config.toml
n_layer = 11
d_model = 128
n_head = 2
n_kv_head = 1
head_dim = 64
d_mlp = 448
vocab_size = 8192
activation = "swiglu"
norm = "rmsnorm"
norm_place = "pre"
norm_eps = 1e-05
positions = "rope"
rope_base = 40400.0
rope_fraction = 1.0
qk_norm = false
attn_scale = 0.125
bias = "all"
tie_embeddings = true
parallel_block = false
init = "trunc"
init_std_qkv = 0.0391
init_std_o = 0.0
init_std_up = 0.0391
init_std_down = 0.0
optimizer = "ademamix"
lr = 0.000628
beta1 = 0.9
weight_decay = 0.2
lr_head = 0.00683
grad_clip = 0.5
warmup_steps = 475
schedule = "wsd"
decay_fraction = 0.824
decay_shape = "sqrt"
final_lr_fraction = 0.02
batch_tokens = [16384, 32768, 49152]
seq_len = 256
doc_mask = true
train_tokens = 233300000
steps = 7821
dataset = "wikipedia_en"
Each number is 128 + 32 x the weight over its row's rms, rounded and kept within 0 to 255. Layers, rows and columns count from 0. Numbers have three digits each. The size before them is the row's rms in percent of the matrix's.

# q: layer 5 attention query, 128x128, rms 0.0881, rows 63,127, columns 0-127
# k: layer 5 attention key, 64x128, rms 0.0849, rows 63, columns 0-127
# v: layer 5 attention value, 64x128, rms 0.0627, rows 0-33, columns 0-127
# o: layer 5 attention output (transposed), 128x128, rms 0.0645, rows 0-33,64-97, columns 0-127
q63 107:091155139065135111086086151137111164146111115137077048142127138179095199135155141119138083187092136147160106084133139107108177176081134148144125099075124164174108113113197165144157118160148096105129151173118115112097163095145142122165124065153164092123153172148066173165116128129166127155113132107146116156142071142150039148124069178170145137108076117094097130094072144133142103122136
q127 087:135144153173140179122152165167124115081141111114090126105098097144093092113133167094143120161131177148193156112154131094119144131142149086167086126104115136134073088167152079152128104176148179127159130105073082118089121089158078146145079139121135089137162088161132157123138121154203156104130048170112146135140132114126146126149040142108138122074108153061097082073052101117150064110104
k63 116:120122156148114065169114184181065150150106102115128145170144142131107137126181087169180112142153132094189113151167175080081164135108155098055147148139138109127122113163106121138138144055101142105145191170176139134132185091132136135131116101142135094154171079176113110121126143163135091090117114083069083171189171091096129117087110160109111133106137203089086121144162118177113092151152
v0 100:097128126136139134095112164127145146128109115104136117083148126097109143128179154112116156131119122158132140082119184064109138151053228066145171083126118088105105134146133052117113088124178062204177091105093106114089122117141055088130141149158090133157143127165087087092121154135178168118121143085119136167133205079155140125131089115155186131091145134097126157159154150128108126077105
o0 094:093134148152160152158052141166159099155126155140146161085122166129125156113123136113129158130144131097103145127141124193171163025071170090116137119114196121085177102163145164100100065109149160076158104131134148122106103053107129112071166145155109141125119164136093099134139112156135128116206158177124140110140092123109211165118088052125155108088137131110136097149131099182102126089114
o64 101:108143180088144147167108150150093170122116158140091079111175157138177135173130154164130115151157141070098187117211090172115144051120170087105113148103253128127100162110108091090077113115094103133140145111135116110095101127113126161109102125154110134154119119121090148171113097129212148111183106139111160132176133192095140083171117096160125160152156163092142151108151130097105156133123
v1 098:153156126146184151168169098092144148090142179144151094058112097113129104089101096114111133171154135141175098136140124121133129129176203088143195122072127183109116100098144095093071150122078134144116060127142189142161111119152107134167084116156136172145221164100152114154099179063090138173149130121153130160136145190174120164142143072130165157129080132120115132153137129190111123111124
o1 110:094121101137133236127122183137174183117122175177089122124109155148140135186133092121099131123127064112181152175149119159140110117130147139133131153102137126081131100160151102111102053137128101107088074159124193103108127092120073167153082113174130108157125176113125098110131097124061136180100137170081113145124202170150165110108135061110112161092069150122098080129103128095106114129093
o65 092:186117090136174175098126152165151136122128108147156127159120111133062150108125137112133160145180124114110147098095134142102084179161141170109111035133135110164081121165208115125120170147127067144145161118177127149170129138137148068128146131142143084186128143101108197083142108135118156078125092140137133049140136116197101133134141169161111133030146121165159110155068080130125085137105
v2 097:096149100102116079124157107082124143080142115136142150138196132146085115126111188148128126037117158133129139118153114093146089098124144116101049118132121122132113185140158112176109141105137155144165100075172138119155129241117166114151101182063095139115110157138142095095090177081108133086125178088145121130082169108157142081115063085136157136142154145075131168090096101147177142153109
o2 111:083133120123162145142094121184160077099147127156163126141157139135146125153133152164122097116134151129129141198094119134178128101138129114120108176118087147157143102196178161153122150098074177152196108150119028131066134195120124144082112147130139122198063135168118103135137151142134129126095115065109176137121114125144139105144086116151129119131162076114196097106052159189168128089079
o66 088:104125125086167159128109108054097202166113131164129132053098118115097182141071147107156102111131066104096135114120186185162136200125171127140113101111165123122136135037135137093169108113141110149104100180141176154149137106108107081133088131103120096174141110057142101117128131078089114151113157174107075059146138155094169176154178114107133126116146157125129104083089082114133140125145
v3 106:141154066123144167136074119151121147088126073099131114099081135131138119157165106067148141149117129135096156130175101142117086170080107083108112134139125146114132180112117093080104119145167168184093094093134102125143118157038147155138140090132149072071133079141223131084145101108143167129147138143158131081080115157101120115190187120140046120096096122097081129082120123163142175165153
o3 113:125138104150122161121091143118139174108161089132108104060096127075100086158125133147113090129170129141106195111165121146116120125127135058079157164167133156139197195148145139095132116176126136139147090104095063099163095142091137124151188133176122137044109099126155104142090125090097130106128110125223133085144142123075098127157141109066125079168088114158114056110154167142108171118160
o67 091:152095106122156106134128121148137092136069174177127054107205151158222135126137094148103142113131180090158111147140144127185167131141110131196108068053114168155115101114043144155159158082142144165063113164123111125131130108150067139128094086142125105135082141116118129173168138144131089127141127120091143110095156149143177154113135148163167132176170083109076143093123094152126136110071
v4 096:126086086123117128144089088096178152173108086140121060077053116093097161152138106146133124147144073192151109207129151096096190176166161067163110129128139106131117134099143164083077126153106153127103080112171135122138125074119090090183114081134125121138101132146153144099124145133114084132131154113138070176134155187123112141085100102113106157108154154232100116109079152097133146119147
o4 099:155133072134118166149026122141138161106118088159128102160106109164144152101115118102138126124137153140143173181103148075086150171145145082102158152141196097107145147095113139094106107115107156137154111137117166150174102039085120124168121072143169126082125158034115125123164138139111074152118096154125033148144159170132154117115154113117150137090119161198115149135136095168136096188163
o68 100:080112101148150139142178099138098197144132129079121120135129150109065144174089182149107142118111085107182087117103142152197107104171155177119105122092165122157163126137176082157098088103138085139167168089107142156130152129154111099148116129147118160161157117187198153188116144124181131141135098111183145126084130082155200124130067197116108079135094093122140148125167170065144141113099
v5 091:130099124153137138084129093087142081119145140154140097173114141130112128081173200168130093144202144074119144131088127056154099131164127116186068087144121127146033115153105128100136118130140156110174112095113125129108123192073147106074133194085186156149080109162133105175161121177122123092132134137139126095079131149150150093150109097166204119086169150087160140166103107110132095125114
o5 100:120131127106112154135160084108112063132112151140195121154147133165117109108126143151136109123112166093135093095054128135165126102139089176139088066146092176173149117184109165130073158094120101178175106080095185164165158168141166124091153116166144134154105167094110095117140140161142116023137165071080159138105100102181136122155074112148144136178127130142146117142069154125174067108128
o69 085:060104118132116193165142115147142120087133177147043064074141154138190124142125139170145151149074138166153178114134104134122163084161118121116119110067134125151138119111057102135112133123138157110139182173115132143080068122131147181129074086167076111150177117111171106137176140127136117092129162143221128150150198115101162157125147153118144101183179151130107175128112108089117091128121
v6 107:099148178149119085112119111088107096203114053151158141072125072111162143221136098092132142152121176143132076105152155103139105111127149105126134113170115147141098147117151059125097140143081085101136149106107185114147140147103126114130146175116189115147128095171192180123121123106087079121089122104201220100105126101129118095106101142042133115144116141119163157105175138142148152110153
o6 115:093158130093119126127092126166084070083185030094110113071164135120123103127103119158135136159124170178097130123168094132122117084120134132126106076182136125167155108130144136107161109142139058097106166110181155180117101142120143113150150108173117088124125121136201155094145082132097153100104112138183193058098111067099168117145060141090133046135128154109138114123159164123112080118132
o70 102:090070091100145135125079122148074193162097182157111129159102095147059125101135166124086133117172128176102109099096144167171143103162139138115125121177172096113105065134132121118129052074123104120079100130142199173162100122125139081112142131108159061133171145074118101123117165128138100161127137175057110213152155128155072126115131128149122106101144160134139176076116080131099119149135
v7 092:158127037146098151111120109120148156129122147062141126147095150152201098132126159115132172100120151161148151137140114114140085182138096179077078132151098113153120173156149152129071124135162135184159110138132120139104131138100156195160223072147133185098041100117151140136179099186183156134164125132133074108110150144092109119091186133104135172166112161162117134135148169157106133157150
o7 098:144128152119109167131128106103133155122155168109137111114097141103157177055095129103124150139224140098144162140157145119115148157126091089099160151093065128109125150134196172131129134163092120176185150105174087169179122182090139134070185113172122112025092108106136161157156085106119114167110087083158098123174122169096081159078151128084076115139123110123160117150169096108134152129137
o71 099:142104157057160101118141117103162116083110147165137134117165152120140139180170112136064131129119168115131112074123169191172157153118148081156105056132126155171133098100080113110179084157158174155073138133159175108090130136137114145121139094085112103103134160104094127161128157095137120156152169203156178138097123072127156130168141100100127145181127103099102104136247120073131151087123
v8 107:099145140209116149115123114129100131161119065111089083145112153076077140100079158079126144087138106175133139175146077115156102100142119172176143101112118158138109092179193140179122103152097167070143138109093152169132135106217082176143097086089131138072142197152048120127154113158099094124127092093167111102117100144159162144139134116163132130124176097173109159121116123162125127078103
o8 105:052137134154115185141143116182100131094109106112128101133118155115119173059139121109133115084123119180153149200151105077131112123118095113148103130112144141130104116141204117183127151165070118062107168152106113183077085151151112240100025131101139152161180153128122096138147085144112145097123105120091108124121134144156126175105117102145064127124146165128124152122079124146159103130081
o72 106:075150114156135158113161124144078157084134088095080105127106128114077156125161126110108107141095067188135097205150136084150136117090098116170172125123248146130129101156167114145111113179120153075089100129088123143079068137182133186106075093133131116116185094121105177164091113158118164090104120102176142107103156127133171119122069056107106155161122131119119126093124129135117121109090
v9 107:106173150136113153213155083150123189070113145103090110095104103078149150172123076090156117159117121133107127131214117089110109135074126078080128106163127172121126168169162172169166098116144098096110145082108149215102145108144144158134159096096157107101120137127150131061074130072104177187114119129144149110099125125073127154068144124144134122130089134143132124083159078141080138114168
o9 115:076127150130145142068122115175112083127135100086078120072104118063154155091106126086110120178148152140056142144188107062087146139107135102129163158166137100079139145154146164144154088144132095116101124089115062166118143130117131154157112086146175110028144125158146152118129101089067164166101081117188119080142096149101125183120164106112088075101095101132117124164167154164110102131156
o73 086:173126132192175101130098144099134173093102123164080121079172108194169092109135145105115047134131093095107123162116090084107163158143155127158125159139181097137138109114098130225099142103107112137106113144101104142106120120114098149070093097121082137170119097119090166147133120136090099088103159101065112138107190116170104126099151075115128098131161139062081065107089114131142167058121
v10 099:124169121160096112171110147126086156106168084068118127123181109141160121184132066128157129094153121119169102112145190125116088103078123163119111112109116148086139151046170135140100103140155138144120113128143125120101168159126067153147135134128078149102137133148162121023095172107090182087131180099128144069111205070179104195154170093093153136159109122086113095117131108147099120094134
o10 111:068117155184139155102088136154135131148116095135137134091122161130164105117113178126111120120138111153101120124167121127137134099117117117137166157072140150116155161146183168124138125190133144082157118169097036149074100108155092158061144133158111121090096037193133100128092129130075150138107123159155171093100087121086188142115135122026115068116097057117162119103078159142124141125108
o74 090:138115114105150145077134085155137170134065154182164103120119070106101101103158110053121136095165163082113162068125091158147081132107145126140139110151210084138071138120117086089142113149098107123064079166138122145137163147137136116128064124109148128131124124143042137146115174092178111124108145154135089102127139181195074155156166106192112151118115141117056103112132090076095141138101
v11 107:094107149144110111149146159142098186118151150168144113184164135094067124121165124151135139079116169112147066177140147173075093117203136123156139150093117080152158084106114146108139117179099155116119087111128135144124165134136133154174108157062036104175121143138169087073099146218068158182108136167128126113163075125140135125134097147083069091150159123122146134115143067118122145149097
o11 110:088096084133131112123123158151120132142115121181182167133165131177160123201179117176128107094088103147148108146135150179163110106173135099122192194055104137166161123089133126121147166128120104129115115152118154136113159091155206146136080144101131158126099096192124079156109132092055116123092187159111182116113085128119108050168126165082133138094179101159115155128126131086108150155077
o75 105:124156172129140158136101090113098103112146135079059115135056110067137143093115113135143117129148156198157107197093119044075174179102160148102119162189146139160092149149146099127142110149200097087105180126094064123212130132125123144079131140156152170129146129142151102158149148138138130089146125109151051119078140135091165158161134125137155111161116145125106142127108111137140143041156
v12 102:145074148116100081112108160050128097131163085091112143119137146171084105169134120131140140154104147151140102086116145125112134071122128221173143097093100096164114156066124165142104103138132074119164184104095107129163143098103128157073156099090111124128159104127131186124095205079120148159110092201132171123137128048138113161103112150137123124109165138083121175070131181115175109168148
o12 108:157093150153125081139116122093096108123149086137096091173127116154143137102095178127111106135139113124138051143094131113111127156158157159171127092125172088148127127073155128161132171166115112116131182120164079165095141076169115143107171140113115090192137051188115210134072097187173138110154108112078185112151114119106087171107088173092104099140176120079145117075133166087117121099085
o76 099:033115100137175211131126099147099083096127158177102109130127135099101135094171141082123089151139131177099087110143124124100134084137153085133123144194183130140121108120058113083083098147107107137095119121143039111195120144141099115104157143175168110136121128135110081129136143123148126193182080156070168135118152147109029103131121126114137105100103154094089128092141160147085138137149
v13 108:107121095103134153125077190157125148132143121129064159141104116094144128111139191103137140150127137093162165090095119150103153156116085055050110160195117113171154133158129152124131115107112180179137163131138059119122137133137173087088186135168178164110089139094168150088107119176217126066120138060137123107123111160064135176137149099175107176151115123136103117099112158114132162167112
o13 120:183169163090129127111114125113133134127115115094103114081090139097119127081111130107163127154155131143101187124075104094093142193075111075075126121186140119104114145135106129125174127129134155168141170107111034114177119196070162091100172125159156133066134152086128173127149112107235121100147131130200092105156106154137108156081160145174122142177100159127146112122143111174144160100150
o77 083:161128166119095113115133151082089098157106085112112118136158145150205124177146180126155188121147177075119171133096071150139149146088110118142067151053165155119113183127113123106150129145143128157148160125063076092136168136094137190103062148152047127144088109122101082113178126094162138106169138144124159122156108159083187136176161167131123157108159127167164161162116104144136124072109
v14 105:141117123143117087138149139162139102106094115129143101122105148159119164146130094169067071082109154103134105118059158161123120165167148206184116151117114166139110123078140176099099146102099184170189131112135165054157106190155131157126166124155122108122122106144135097111045107127056146147063143083129128082150068160152092079108098176122115122137170134149110161114133106164150062095095
o14 110:153074075130103099126148143140101194106136131128130136129124114171099149206094103125116113117098161122102077124098139165119069125171105179152159137103157122182170102081165129098129099144069099159121096142143143140146163190141187115101112138132137174196099078138122165134078105167073104072097132110134211077159114103181089089117114163102102114131187089133168126121093116066152152130125
o78 101:148177129103124123079127092123115162149099162086109158059109112150119169137124108102099092156142135110143132131164125123183143150095152055079105097165156175158100135116183114166149061155161111122150115204138221146124136091127150121153135112119106098122184168108104154133127123059139142128155109193168111149071109144189132154150134087154107117086077167114074149135155139090182074088150
v15 109:074188126142106099164254112142117153059131143133120113181114122136119161163098099173084104146106100104153168147125126055098111172130125116162138152103135178062168164114128110115093137105119174134107104107126137135147159148123065184153126193126114145129178190141156117206151120088074123161109146165088125112132147108130112099111110137165203136140140129171101154110136109156109179141135
o15 106:114102071110144164107159116148122181099115157153104130148118148130146120172102128094089131107113197129150196210148119154124105105146147131119160217090098161090161148134138108079125084138105093127116105148164134161106103153163103173134065127141117180147099138118108118129137135108041115143095096151090169185188166175111110111156206116187128155113216099183100139127114136136115131149134
o79 104:166149091146150094160161152103144169148034120155108122064142139115111086092123144141118116068147114077041163031141147158115115174112081114106130134184122102084121147119129157205175104107115122148116115180152178149130142121067157116120153188106110117149146149171095161121111119114176103112152170106111132088072119154174119125143120136141148099160140129068112128067148175118104167146126
v16 092:159142146075173090137125115162094116060146152104143118140140159168158107088101140150197171129113080063146130168189184057101138103083139122140111158138151149137133180118125102121102123110108138114062116083072148162124114182137126185109061140126120135170137177155126142136138065157121119125119119082120126101147175156154097163078186148150074090116154118159134153174143165213102140140148
o16 098:155133152105127125144174083107089087111098094105092134137177149102169163187138172158140128173146174112124165201199130114110165102102081098160112220124172134179159149144134095143140111152121145151124073107097173183111163168133159147151086130105151128123109098174097148140136175131093113181136099130135144124178145153085127151146112113124092072136142129173180170119156107176055145060119
o80 094:237125085162126107193157159156187169154109072129170102116163131150097089121090091110121099127084099092121185091152157125139114131143090102095163088090084113127122119178139193177205176109154147127135115113129168111185135119120090119087124132119137137081150136138134144131092125092134093086147104145128120091086097138146096120110096123163213123063143108146127061124092152126123129155083
v17 092:135166112166112182147124145084135097124158121118193102158117103132103097166106101138107177120122110097165078148072158130091147077116167151117125119129136098118065107111123146113135122136196188168149155102155099155150111120156052123131123140190107153185060117157148075177141166159127160120146118149126073125081129200125120087201079157143204130132091074159126122139142154122137151194144
o17 095:143153140158071193122039142062129118139120138113176102148104124133145118164162162106099149157185133069161155178089157122071143103138160148133124139071102166190090166136150110122140081135104133203118133122132141106190097115130129154104144099139074157139095136096056077125142162116088121161150173183081131145088144161105162093111097116093139164146090121163159107153089102095171158158120
o81 091:178144091092101117132115074139070120127086204085133114119106142144167091141158118156104159135096162140052121084175099185103119144071142126131136154184206175095164105126090137121107165096125143200059091121163124170090117123126168096178183097097142179133117117145134127150135129169129125102140114135137115115082139120110181152084117196119101093167151092076104134156192154122123140112127
v18 096:083133110133120117120135144156153160090136129144110137117138153127097161107135167118054082160110164220116114129210165099200156145133151128129096134151143132110167065131135149101128135170095117124174153099120130045152125174143151124159166107162172132072155178161119125124143135135087118100112100066124100161073156174138161109120165143112091100201116072096108160107168073126143117103207
o18 098:064137121200137172170152098162137121124141200161100127109115138120059166118144068141142142126096148168093157095110052170164116107112115097068102088162172105096191097128127104100113086118121103110114079126095125136065164223109149126122131117161183165132109135091142120133148130136121116123157059093072134123088123142140150117133193144173119092165096113123101102168163166137159120097163
o82 094:092114121107164113146138095110087166218094099133097129109067152151128112154140151114119124087102103113178077207105116119126155107115142136178158137067192131088106142099168123187126092141141134124117143117123147151092089056172121094117159103072120100149093102056107178146114164161103157163161142105088200133127109132043135155159080108131145115108120127136145133110126127179175143069160
v19 092:157134116174106105117133144167104156124182124099112183129141126140123169098099103131133162108164159084129137115107092093124154169121126146078115171139159073090134131139067137095134131147165191113094117178113184144094177108173119108120140066178179046128106102194088122150126130115185124199141195076139109099127116122103118110090205076100157154108082094164117120157142120154160073126131
o19 104:200152132060152113111151064143142121154085123091140168119102129105126098165095117084114163131128139087092152040150120176127160152083131103095144137108132064132091162110123114139158157133168118126121099163144237147178142108199153101143099089151107091104147118131100141129085140082176108105141148154163106119086153124152085175177129131122175128146105100129105125111212107065117164105161
o83 092:161161117137085077186140112183172152146086150148187192134126148096131083142104091154161122116149112120160123090120198139121122133105107133102166186180029099106202115111140130152138058108118131116103069131111214107173177128172117076105116159170128178116077151138120104158114110105073110120124166166151076187133143158166128142117118138130125132142104099134162101131139125155121129120088
v20 097:137159093131087130134104080123120118145160154108036108150129094083092129080115096096085096101105135090126150116158102186168083104184146160120163145134132125154092125148081080127130139098102255128111101147124122148161113125168137118162146110126162107065132166097117159182138136133156094169112092148158172087131131127088115062154132094103120164176119170132146160092055081141129112081125
o20 099:183139111063134125084155131164134149147128119145099093128102136103073082140141118114081081079106147143152157082118077147184103125109169172119162141111094125109135116138108074167182200113111118103085174187146137141200107147095143137121083152154117173118123132065106163161071130087133104127111113090172090123094120131102083126157102150183146175193115141133042096087108122087159114138161
o84 089:115135111129165115119130165158166132062170129150145107109144107136128118149104172176185118167144151164138151222089146080088174141113136062161116099204106163122194111128159162151162104211139124075151142113156104124108109155159125111124164164133073146220132124080158135112176115110093099055102125124179112181159118112154134150161084129138094121080122126154142136145087131118137095105110
v21 093:120115116126115173094174123120089128068092128106151114174108137155148129128186158126130152161170088074104216090129157139071172145097078132110159082174108111207054109149168176141131118098109183110139158125161105144091207150144106099103153149154122177093131154119122109128150124088149160167169135105112108083151127201122106141100116127145153110080103163146182144114168122124122106205136
o21 095:106119190138141170072154093118089094144122091105138111145117138140140171075110168088149143150166174087113147130107125054047151145111098086105069131112132060158081134170147114147153117151096113161123220121146088173114178158139154117125086093150148108110158143132118140109174130126106154126151141149134124138164127109147065226109132145125098130128096108127191183173177072125135124155087
o85 089:139103168126122148105102149128104119111159150146094078096117133127206129107121140124117137156163163087126123079140047199173135117122103107078075105067177150123117143077103139108117150143115129130181133180118118129083111130110159188099133095172059111157097155126093114073123146111123118060136099131134166115103117139145226178106169155120126155155141095084096085143113144062150100056146
v22 101:125108093158078157150126073129112207168088123146112110139193089113101113135102142155141105100171126115119179152055080115104190195186141164081114126139121158199114105107164166124181131125117104096113166117175126156135187168140104102105108135120156178094176148133159104174113154156158114177097166080141096089113158130133144140141105162107099132092107199171140128134120101154162067112163
o22 110:114118123150158191120113092143130127142117074084106153133133163158137146107119104075119118129124225095124120096113101110069163177126127151129124131149085061130120070105135117177118208138090144143110172134137105153132146124140179103130084095129140069137182149115126140116176111159141105082133159090091096127094154155162139145086143166199100129111132121213188182132111124193203141158099
o86 098:053113137131101150129165110105123119134143154118104157092082124143133180154153136102103162098179104101179076104136111176178092082130124169094111112116111144135091129071137151107094217114125100086129099177175185167156115157106182139132134133108139082137101134134163132153088136078109105089059159098155131151105156158181204104123140149089092162207116120145093085146141120074167162155125
v23 099:120138148110108111120087132110130176100186055134176123135141159153114151187123107151164162102114142163091085101137098191081083107158151201158071133120106153136122145115147069145167119167137169101134188077126083145122113117040160130141202136079175149096185143097195101115117171135101122080144133113185134111085141100129121154109125170066125130143148109098133160117130087123095162127133
o23 119:104143137156154159136093123120120083108156064140111113110149146185159088092168120179126087109130126159084112142131144116141154157113156123108152106166083162167196163091157143148131247163080145130118172092122051144088078144128130141094149156125133109154088118163144087087136097174130147108146105135140229067111136121059155116153098137115114055117125094088123099128150098143141103147106
o87 077:106125080141144188090161093078120103130058202173099101112063154108113114150160091096108122127155188123158086111084085110124138142148108120175119107179124166107143105118092111132101189151129151175054130077100153154138133079128085116146151122071125102131174092155129116153140165124166108159149137133098142181104132122118034102197116111147108097128114116116091161080170113093111155082161
v24 099:086117143130099127091127086118108166091130084127106083088144059151087065125110107124176120120183049119158128109097143177129098102081120167161108133131152167130138128168158069143133115156109147129073080102120152092135125146168140119111051168101114162090102187124145148160089099122155143147173110086086148130131159131183108188085129132165205159109114136135159085100114078148151101058100
o24 098:106100193135108135158159165173125125159132106087090124109186138179093128125151162099161081132120070073110157149147108077138166158137092146137142188107137130126087110119165154133102142159089148121176125184125105110120106120157120171104054100131150151164185125155133063108121145145091144101126174111110126123139161166091207090140121165136155146169133025094127137131090132215177120123095
o88 098:162136111170145159132187180199084137128147049128126080132131174146064131107089110087121145140132130078119199075162159057163106125133071089130134119119111120108091100166175115163112145114081147119172080117130152161125123172151124106125080112142153146096127114179122178115053147120139083116122142077143075114131106151176121077099146155158130159135114129165134127133102107084162139156042
v25 093:147084090145153164141103172156125120144140115138117134107133101093195121108101134142132167158148131103162154151156163087141152166147135112093130133134107089163136071084170108078140136103055189162122115168155168130160226133154107107116102091127194126162158103146175103177145128131131100149132165123133130095094092198137123176082162201117154123198090173206134164140134104164104099110152
o25 101:144164162086120186109119128125149141076119071120114145099180181099128158129078080099134152150111189087148165092121106158060116191118099133101110139100135058155108107115138089106145079152137107131091149125115175193160157140132169141135080074158137143091126140154134111119137086106090117108140156132125094073161143158122116134077152185146118142122043193222116159146166095116109123159124
o89 088:161081174074095066156171100155094164139095117101122173136138124120113120142162154093123182100127155071145109080097096157157126092095088151100096045082114077154047108091168108090149134094155109137060121157125219128126085137152143096095133149128122081099086117138141123057141107128123144144109142103139161090125152118107192152147156157110092163127127132138152085153194093099129140129106
v26 110:110185149144156083129039154133117167149111076110161138063176104115109151111127055109178147155139172096132101084181149113115181112147172077111102117104130113146138165123151155154180129096119160125107122114143116176090094061073125168159097108172153145124113172125138127123128105198123138115129175127130156146090113116161147161117137187128104119173119133137161174140205075135085143176063
o26 113:110159132172169145130070129134150106115145039133161113086128151148151151119178135141157156150135127138085134110109148081109168134058133112099075086142119122167143179120147139112166118108101112118118175146135112172074118062128144146197062139092118119115130178173162082120139097166121123119162149154118101080133097108087205173144131162100113068067066143151146133159140086181083109173090
o90 100:167127037122145098171124140102149132168149137102149126127140112122118141213133155093103110147129190142085152125109096135065086131125105118141147149134106127143106120167136114137099121140196122164170098063097126117143136153150142061123113096096138111104142104113056165126148145086145141088086137117143173104185108143176068110109117114135119144157099185117150102101023106182105195063159
v27 098:164127096097131154175177101135139101127131150095078098129120132145161129212092126142131102103079133115130115173130171109133099119145063151154097054134125140107124165200131089092132080138146124098075081057106085199121168173121093099115104099143135143117142087148156123133054102149144145114125144144130121102099066138077131112098152177113068065149143115154141121129168136072070138078168
o27 110:133132122166114111064134112125146096106157125134105137063145134083154087081082117123103111157115198156112116118181133136113114113141070155168176173100106112098202131125100124138123153157136115179140072079065146184172158149088164170116133111139101145049089067135158187138102101152059136163091089077170173102159092147111123114115123121057149085177118139145114135141122142123108109116161
o91 091:101135144162108152140109145122161112095117110078059113139151136158146143120187165142136122158087136129150131146090081112114199119129115117153084135115186166127167123097097129164110148145111190154094138132109073124048067091106090188137141124107064174183181114166177150157153150213130124118120131129140109118081150152081181179121078163109143130181145162098102161123186140090133165097122
v28 096:112168163099151137061137144152135091165086077127140139134123104110136163117169092107112169048087104118163145107075075095131148166169125108139088165158122172162101178138111139129179150128121192091111162159138124107116093118129108156170143154137146177129104140131096090071161130059126127111106183098164144149175149120096130181171170109093033090089100120140151121086135152086092121086077
o28 107:118130116147129087105102095163116108102150137128146097092107111177140112106155167143124172105093160205131167053114158105155165112078140121112104116202097154170111103181051133147147137075137194091142170141120129157139076127110094091128119169093109088073142155112126092124127141102150093119200116170203158097089141067137122137159173093164146071108121088113082124128114077152095117158131
o92 094:134137126096072109099150085193132166113143147044116130184134147146150159143064120162150129150141048166140145162093111170099096160125135139116086176143084151152151154133171156138153121174120112165166120156106155160167204119164186112197119185143114095111136147139179143176096119098152132100085133152127167148093102146168121167126151141152119187110099146130125146146053168102189119130169
v29 104:117140160140098166123123158172153196131053096136079128094115137145076071141064054154080132099136151107136136151109089129128125126109159094131151123153146155061097095115100108173113135141132108135158146084155129204159075107092166028161162162122138148156168141149121121153144117207135102135080147136110146112112112116174184156175113102145124103124168107097124138149080129102113074062134
o29 105:079146102162127134144129156139132186136137123146125181102076134139027080160158063143143096133074088142061101132076140167142117103086123150087125089160132181088156067134065145136107072108136105104130134116101166124136074146105125090071121166083139162163149156098121120137121135143150058113127151157150089121096132122153243142122109136141145087116192137136101103119098112147155129146114
o93 090:075188136139094108121148131069128166117165154141130128102107130163108099157134051173132100126042136129113132203078123077065115139119116182140143169142116151130156125161101119148090190077090117181157193113134149195083095136127130090140107156079121158148123108112166169160140088181120093135059168080134094108126126138133158117111083185142118103135167168137109101149143106121088126161099
v30 097:107133132127197155143084175142136102186182051129141116135156106133165143122140117066149067165124170158095113175160143145073136184070137130161148092137130191166131129148138060082151119093173144079153119110111160135157176119097174116117100123115117151082109120195174126110091141147129140150119108138148101089114129140113122145117107184050183092082181098153110130106109070169136135090112
o30 104:096139131131141134126117132174141054112131079107119115100160154080120129170137071144164113151119094128129126127143121133078143109107100142122125104155194098189171116107190119099160109136113087121123111065118072169094156097077219160164103147180145152114133094186151093089091101117139177069101145135141182017132088113109121125153118154130100087134058127176134115128152141126092100129121
o94 093:156116151147174108123139153133133140129083144109108100151122129128187110163151137155145157114120072164158124177128169121188150076160145149195137166117255136066134124148109133113120196149163085181135138144169106116114124099113129188141156102128110152138186143119147168141121200162131089114128139135103127196097133097178168118096135109089127155163131091082064142106119122090120142151096
v31 089:114130121152133131089145140176103131192106180166095135117129176143132129080099148153045122177146120170170176184130092079117139118148126104173212139117132059148134138083123190158117131110068128131161110187126117136130129153126100115135091066157115086149111115151157154212156083099117142168124104140156185087148103140133124053119075130147076146125113139151129137107146118102102073178156
o31 094:128132101111140115116176130103083198135131116120138128138131123100051179141125118098141150096113159128156127135162111144095066092138143125112128133086137082134073117130085085103162091157114089190124148121143232157163183153156157140162073096106135164081111153114141173188145154090109096142146133112134077171125112127159043132128128141147115174165108204173126174095201116105123161114153
o95 088:061147154147169138180089137161120109088194164106080133080140089189171123140155143103160053101114112160119065139107138142124114142139166132073185080151105122133078116149067091114108084133108133020186127137163133081084122139162102185091153122138097101132117121144125133130129089161151162142143094159155099133139127127159172152165136097096105091115110109082143139125090174182115092158141
v32 102:100132143177103125164124157159155160172112052119096158132064102147104087139113107125092080141126168086187151084080127086156108160142168131161057111138134098104146129129109064152130138133098131129081146148152136162143076126103156121084112100078126116182055124103171098118118146094166084156158144127118146123117142155150154154096116172156100147195121136136068090125126058190151090109202
o32 105:122123133113098115159076142183137169109137115160095136091123111134066154120120074107077086131096121120091141070070110146109191195129164179095105107096148116104147132069082159145132145126141123100118118208148176126144095108126137108091120116121131131141192131091126098150138121160173093118184139101111122057085134179109133122128142207206115115143107135153072140155107152127205123060145
o96 097:177111139129104113129165115129078143137068163183097144122149138166134099149112110136116113133056149141081120098146164143123054106133134110115151189106082111101095144121061122180152072108144145190124079120122122148172120166105145125114078103162111148109128155182157121172108075142077136189090211054146085090132132090175079088158160111081152113113125148135131155162155132116087137168091
v33 106:173130144130148128110095144091121098060131217172075161122166081127121098164085070153123176114145124121152064129127104126121102136178137152143100172104124074134108131112145125160109120143091133141133116173142163111161105107107096190105111072061161162182147095072146118140073159141153152158153132122072099156127202129170116093149174052167147157156128169067162107122095127124113112101113
o33 113:165112156126099155147131137074162134130130153107142158164110128223188107107123133137072136118102087089160078137088117142131177178183181181171162181030098140117091113173095128168090119137150208153138143146135156129145092101142071131066118078086078155157131131119103134174132122096134079108135110109092123182133148149099130093086111110135166156147099108142065107105115118129131094121135
o97 106:096112152164139125130131113127115109147150100102142135100096066088091131099132142056188137102159123152099162101089136092078114067133110090120117054170059070190109100175161098111124084141138044140156102125109182137199159177122153081089098140157142117119126116087103115097154127094090131138152110166145108083167111115140021107137167140149148125094094129138110091121108125156100102132110